From a checkpoint of a small transformer trained on Wikipedia: MLP 2048 tanh GELU, vocabulary 1024.
Each number is 500 + 25 x the weight over its row's rms, rounded and kept within 0 to 999. Layers, rows and columns count from 0. Numbers have three digits each. The size before them is the row's rms in percent of the matrix's.

# layer 2 MLP up, 2048x256, rms 0.0546, rows 727-776, columns 0-63
103:487539520521479534497494510512526500510456488498508480487515507503491544451466526500490487471511531493481492456501499495464490500489529512486509490510480483504530528497504509526462516484502500
099:510485498502482521487489487502439483501474515471510526537492533510499518545505476477497486497511489529512484474521467490498512514500509464476490492536531516491516477457509537460496532466468499
107:538504492533527449507476530518522547490482469514472515513534470465503515500473510531492517502484502493482495518517516548483504502505587435509487521498478499476506494538475521486502497476538506
106:517535493513493526484492524493482500537498501420479501502505499529475491467512551541461496480514517499501506526522538488472496460545508494556458552495522494463486492490440537498507478568474535
098:454486502473488505500502515523479544550508503530496483476528542550529537487477483510516475487500515526491522488516513545473483481491521517480528474497520505486554528469495507486465490510482469
104:519478483523458509501521491491442493505490542481546500478535572474524496485490482488459477504511523502489515482536497512494504511539503499468495473482548459524522483558516492520507555506514465
098:509484503493555479502507458487493517498498507514496491513551522460503541467540486448520438542480474490511507513476499507478493444509492485508466504511522493485484487521511513515492472508457463
102:489521522527504473484511472501521520511492485455515523495525492492461503467507474508478509502527482540470505513513508516484522515478510489512539501509479499529512546529507487464498498513536495
097:469491528495492500538483527505463479511538514498510515541492498520509513483482486498466486498498492475500484531480499502481527449524533487513525509515469540496521518492506509507450474565540467
103:462512531520479482523504488511513496508491510551496482521527537528437533544475481521542475507489508523486521513510544498483492518534520490471484470443445469482553528514513521513506498512456490
099:538514530478453530446523550450453512477512469530484527503496497513490489495519526536495479484483481543517503521565529458472495540509512486501484555470501555428503491485465531499511460507473497
107:472565470466472512512465464478489511561506527466488476531510491507511511492525469490477502482509477506444537496494525491494519493516565499507508487478480518444483454531496519489518501535496471
107:520497474559512491494484516448459527458482495520514536526515486530476507531489493527451492450501480519488557516518474483518475459543471478535529517514513474480489514502482533539505493499499517
105:502446497494509509478522493491489510495459512503508493483471529493514489534536503517487511535493494510479490489546542518512459463511525471529523484493548507511477487486541502533501472505530505
103:541522481463486500471481479522510516541500522478496524529533489489495500502508495542503507470521494497450484502516531502484532524496516494505511524488468528473473518484494545501525499479540491
105:467493506500525502505497500479550527511480493496490473523542494509497526490486517522473499512505505483530476478495498509498547476513520452533483520538462522492520501481551497482451440529496502
098:503516501513497491530479486513459561534490494481485535506481537431432525497542516515508490509527538462528476479514518519503481436519533489482511487505518479499518499567544512512478519493480514
100:508512516511475528494478499507520518506521530494493557484488483517513561512488500498465491505523549495468488514512478501484497460503491508480556525493480533470516505462488496510470528511511491
101:497516488479481511540500507505517514518488511470479480512520541513512488508527531472480497473515518521502522479491480534452535503503529482474516509509520537455533532476544471529506490513480498
097:515575540462473517541526500498506528524469507511535512496528531490475510515536473501469530455497495531462453496476485501463504478498512495480473510485500500529467533508484482507539483509533532
101:488521495524498485522473531518518503535465498476459492486469524503501498488471499508460459476506500519526527509507501521499499452501481477527507497454501490523517521563559558487519476517501455
093:512537474516512494503503478484523524533493511503502427478509523455521513462506478472422506520491476501502529538508469474487485473534505482548496523495485508486485484512537491464493510525514479
096:513496530529473518541492534463465488534507455516474524505520489500469532495505528491486514514534478458518498490497519516438495563484490475486517506485495569483492536494516513563479484485511488
101:521528531520547508511501523442481531502462516480511526521487479426506502468499495497502494486512483511516494497530486462474515504503500462490548473540481562485492526444487505514494525459482519
102:496464551492459461507483500489471543505480501500507492549491529492463519492466516515496494498487517493463463505491521548472471445482531476526486476505529499461476514511520494542468457489494486
105:513502470511514487503516504492513517498493525485491518501518511487429512524503509500512490529542512512478563512536508486482493513508522514529500517530517481468486508534532532516525531523498505
094:529466499512507482541518487468499495501475508441463492508475502487484528517492540471536434534561512474516526496485507537498512465485525500513514476503497505495518486482487452493472499494536456
101:496489516512501519491491501492468557486543517486513550543506488493507524521552520496494502499532523532489473470514537465479496495509513523471548501493515466467484500516506455531522489498556517
109:525511541509487477492522479447503511495502479446468494533481470468498484506511474472513454539521490524532480434495524477464501495496500467545486524486522460504488496502512477496518483496485488
099:511501501498537507470458483487419492499515500444482508542563482517488489537470516528483477461482499479510507478495545459523508457531509503500498505496513491494542486535472530501479500525512510
102:493487503512483511557491525515526523534433514503515494494523498477455476481471525522525520510509497523471503496514503468505525526514499492468481478469498533504534536502490484507507498567492454
101:501514509508551484517503503510492513510463539505493478539490521485486502536472498460484502490511567494485535520521515479474490509523520532490521489530546496492517524510478562521521489485528502
095:522509515525522528506463525519495513502499514454451468519510511463449519518510482488528490460513514565488511479499487488489492495509496496489514483498515487525520497504482467500513502510536529
100:509512487517494516452532541528478511487554520509486485535468484499450513487502502514489493529534524560515502535501474504489521537454537480462521510502503486517500500482530514581494489522519507
103:540511527485499477512487463470471481509496530525540487511530499487484498486459504543520477513545516487492485527496477512496505464517534491520495475503508527497509488488517500532542456545558536
098:518508534462477512490533493464502481477553508485496515529512491485495517511509469507455495512505515526498469476493499487482478495533499486550496520494508539469504531513468515508493535553503521
092:505472480511482478490484479494472530461503530478525507494512503527481509488473497532514476459479523468503457528520484549433485460506482510480453498497526452488507506525520511516506494451484506
095:492504499516537531481451487508502468545493520489538502456501532516467510529466487469492533511551542519490502571511529526502473513510503480520527484527505510503488493491503469541496533459528490
107:478507471491511514507482481449513536481458560506502472488483527536467501458493539482495489525507541531510507484523555521486522522503477496464454510482544511523486451506523488529533481506464493
096:513495512518515454505550529497455485472534500526469515507542545473463572542510525501502478521528497554455535506515501480526520454516515512534512492514518474470517487463496488503511485517529499
101:529510463505489515491527487449461511504482494470498562534521490490473504517533511490499447488472506520516497474474534499490514544496467522507481513467510519514528500527510459526531536500477512
104:506511486515550496522465512480492523538464482493520503551506488484509538528511525504483432498502516508500506502444511523471509528492454470510511535515520525498489513433473483501473536511517460
099:488495471504465533476496507460479525512530498513475532553484544525499553468464499520481504503497470541476487488543508543494531487460501488503534510459475490461509516499467486556532475490535468
097:482518524524497502458512474509488521522488497475519506537526541480503504539515499474444524482527491498529476558509486484447507492521503467520528523437506461476517474538532447516495511488542551
099:483485501566508514496477500506470483527474534452467545533514502544504532521487466497487486499481478474505496473475512536497493486498511493461519494491531501473561498547545525499518485473507464
099:483527512490501506516539524486517510449494529498487488505533471507531482490462488509528464508481490490493522496508490500460524458475510482501508530462507513517471494481484536444545456492504530
104:512511551515449508516540471490523481478484500521505486513472509544460501521494516487459502474505484465494504472532486537474542483516503491469503511519542468477491523502512525581513508495455512
091:479500520508480473486495531447495494479508507504477482515517527514484481482532518488458508460520525498518483478511494523489513532547496492551509492516554494542522470520476494490522478479487512
098:541455455494538481530472487509477510479529492510500516485499488538501516494578479479500488488480518504547538518455516518475555493533522498508503490503478456475505517516499474515528489480500515
100:519470517481490500533512500509500520481514530508423519515485539488500501460514528487456491518492483470498514508506530489489493537494519519515536487500490500471515520501543496476508536519488506
# layer 2 MLP down (transposed), 2048x256, rms 0.0546, rows 727-776, columns 0-63
105:507506479522510487514509550482521479517530496521473523498497491478508499522473475542506502499500472519487493476487499506542504429484472533551529497482534517521511496502469455464512468485569495
098:487492478468536501501499454518485505486537485509540526513499551491516499470510502485511460498485502496483491513455479539525503536496485530527511527529480497473487478503516491535525512511519447
114:448523504459489508489491498448538498497480512521498536520476501513514523502520490523545544510490516512506486486507477520508514527489474491473478494520466492470537496514515523497478478480475515
102:525499463443562521516505513535524522473446512499490482481530499455553471491525528483492539536500465542534506484493491532492479513524486473509517486507470482513501513505487485492502489480492494
099:485543490460472518482485522556519518467509458489519510495527492479484490515512500492504488511489482548518523486421465494501503501521513473496496513532502499499478433483497514520526464494519492
110:475472511473479498548488493549498488462496501499502503456504483504482515518536506440441472474536463511513474506463489501530545483497521535498526521481556500525534477501515456520487525494512479
097:504505505475465520527517479507507495516527497502533514519495505460468505492478512537502467512469501501509483456477478446509503496493485498510469504488521511536509508531483514490533520476501516
095:521509500496445507471493516454500526567509494470533508513501527487522512464465429524487459472511478482511521526478497459488499510515471510501502456498522490568526488488519436521545538522471479
095:504501483489519478541536471504489527482509475486490481534504493535502530551476524528473492484456501515545504443495486521518486468475495455507503556515511509509431496498496459511484523479509482
098:523528479497485526533476495520543503500506537500470490531436517462501485484466501460473488511486506513507468488512493536480516470491493472533525518481491489487526504485485517496520476477508510
102:486560513489516472472513516500516501528490493476511493525486506485506441503510488536471491491545478501476522461504535546520519525481562474498476521487510515500507519474457509499453548523477494
106:484518475498467487485510503494474514460512488469507491503533500498512468527519557490466455490503498507517469465547495551512487523477464495513498473504518506511456478454544528507473492464498537
111:507548494515496462512547523483498447442510515536520543499502520469541515484478548531485523518541490531487523488509499466500510512473525526510500492552484494514484455485495501514525486479498514
093:516509512503511509460490461498535519485476534539492530479469496503539546452483462489479525494460525522516495484478493469470527510500486499514503501489479519507534503486542530491479534511481474
099:479545483476477503504506490449530482531481521491508454484475496479492488528535494513488528515462503492529470473511487468532489513493483493487525463443499478502501537508537498487526463490522468
095:489512498468455494502477482512517452481496502457454466507494494471487518519527519444469506499482529536522523500492478505508500538486497506484541530513495502546476525513511529499498466478464499
091:510473491496479471504511478529523449534511517488510490483530482469468535564529500467461481484521491544476540464506528475439485485487475490477534477509507516496512508496483487485532490537538533
110:547504469482504518503466512438521509491484528522524477481520516492486486489516493523485468487523567496489478510535519509528518474513518491486513514473492509520476496533498509490514475501488495
088:509494524502504492518488537499560508500509510508517506481460516495541490488502434493509518530482487505500473470535469512477524497484516528490495478538503537476473487511529540486494495507516516
087:498499511517546467462467453446522538439526498518489512486504482487545486486515472474518479514492479490545481506483530485537487502507459501506533506525534461495510491532516456474517493524504497
094:502507507484529496496471457540541476482493531507455514509467507495498543487476512516452505504506504467502488536495515531476483477479455501487472503471517506519499502517500544513490483499504472
091:454526488466489534542494518491472458484476536453490505455477526545494512501527469504543510498504480511525494498494506499457494530520502527465488483505515492515448487494531493509517524489515505
099:499486479486507494456479477506500472505492479485504515494496470522550486510522516496530476537496509468501512503512512514504508501509483486473464470513562518525511489511493486476509482527492493
094:489545527515517490469463468481484470523507431531508519488516473474488521485539445487512507462504551504498510479494512532497485466509523485532524446498490491461522457508537468479514530514484514
098:494514512509462479496446456488558519474465465519469491520518483499476491507483465466498500437515481489494504490486509524479490459468517514475465408476515506519499554524455503454537508497470472
100:521553504535491508489491469519536504489510457510497435534495469521488501510503505534503499473501496496486461476506541491497479521519496502510499490450494471517458481525513480475479501534511497
098:516537536471491483484521521500505534490512520471523487487486463500564500459516532526516564532499458512492510495482477488520444543532462521492500498488482467516525480513470492499525479491471541
093:466528544496508512502533450495493423506451501465484488494508507453492530492502500484486514483500505501480495546509473530510535473506492508557526544525457502486508482487487529511496484526475498
111:516534487531481496508545487480532516529545528510482555535500489469532544486467486509496483472511482450485470538512517479465492506541512483516499527524553472519477522497464485467481473490485519
101:473460499499537526534483483504470499506464501503497516468504493568509508525456511541468493467456516508517481539506465482518471492515499469535487555512530498494509474538461476513494519501469476
099:528497524484487459521523470506513522504525487542483443514506487477542508479462470535478493434482501493492495515501501503500483541531516509550507455425503501462543496512482488454530528496497476
101:497470495475481536498516500468511516503515507531512518543507470491520495471514499497523508547446505446490521490500473494489528469481502512527504488487509522503461532545520479468527513518485481
090:465534429491524501505498431510473509513544477462498531484487508513500504500487474501522493504493513490520492536475516492489488515506503533505488486509500486493450527502551485538484504494502516
100:513484470471489470495499517486527495514488464524512500478506470495491502499494526444490519501469503531493513543495537538443528481485498562468454467501499518504466502502478482493483519478493488
105:464498518516481560531486494483536535513452508513497501528489510487512496556520480492476524490503485485496484496519441493507520530486510509528508549501479473510490482522503490478484519510483544
100:524459489525553534498500511467504517476480468504543498505481494513476462483497485513493530528500499573535475501494467509521475527480482514495489464496499517484492475474482513463506480536499503
088:511534509478517538488462477540514481530466531456514514511490517514484480490503484490499505464509488504502501473478534470547489521500497574495507485491485539500511512518501539509511458518502492
091:479568488493551483519553532501532527482507509466497486511545503496547532531488497521456470516501546442458502484484516466520511528487497530492531508472498497480486523513447497511517494525496503
101:530474493491468525465447521483499504460505500522494550460532471539525456551502490521542490480487539517498525492443507513490466495539462536469513532511513519490471485503509478511493497438478486
097:457464445511500489496446539546521537458483514480508485475515514536462517470542507484521492518494540507491531550502474498476458463485520500495537489527494524482475480520472507526474503472506506
101:522500514512503477522527519503491484500515510516527451570527489504480477467522472504511463498544511509501505494509433493477509494509507436484438489486498539482514479474523522507506478552512484
094:525489512514491495467519492524472498493498503487497445494499516523520496489479492506470485511480502502513509498494498507482521487530502493519554475500471480540537507546528503492470497478474489
101:485499528497472530479523479516497478497482502475525466494510506482519529504559480507530500534491489552556497528511495443519448549439515533472490470484563483501495498526449521482479485459511524
095:464504505542552505514451502484519531520527547493481485474468542473470480468481486484487517517461495533495510503465529477521496492513471515508530547527490579518466527508521514482455506498496511
105:489501508501514449478508488465509480504493507491540492531489519492526481518495485518517469495479517488460497526511488525487469503454517530480510505513492514503512479518544485561504475495479452
093:527541498514476479489496480502491494471504515458505513493514517489502514500489489515457510516490521446524523478477513502539516459477513477508530464539496485477519502504510507497490521489507480
101:460522516533504500488496492498480523547539498474479472531511487476486483453485460521536474509534481459521504530465537458520493491513490498516486465526502533526571503512486515496526462487557513
096:477508468481473504511507481515519526507538476460526512545477527520562520520482513470507491542482481503529502461538544482493492496528496528468542526527508482503466455470468533498499534495473490
089:509499464501499463522467522530474499497465491496490497516511520460493501506508484500509490513501472434521467496525513454497519499490523506484488498508497551511477516512487491562487502506513481
094:450506513487516485465501503520465479485521519537528480494455501495486465466518482510523512507544545497485481448512466488487476511524499540471476465531513496493496494497478519494486467530499491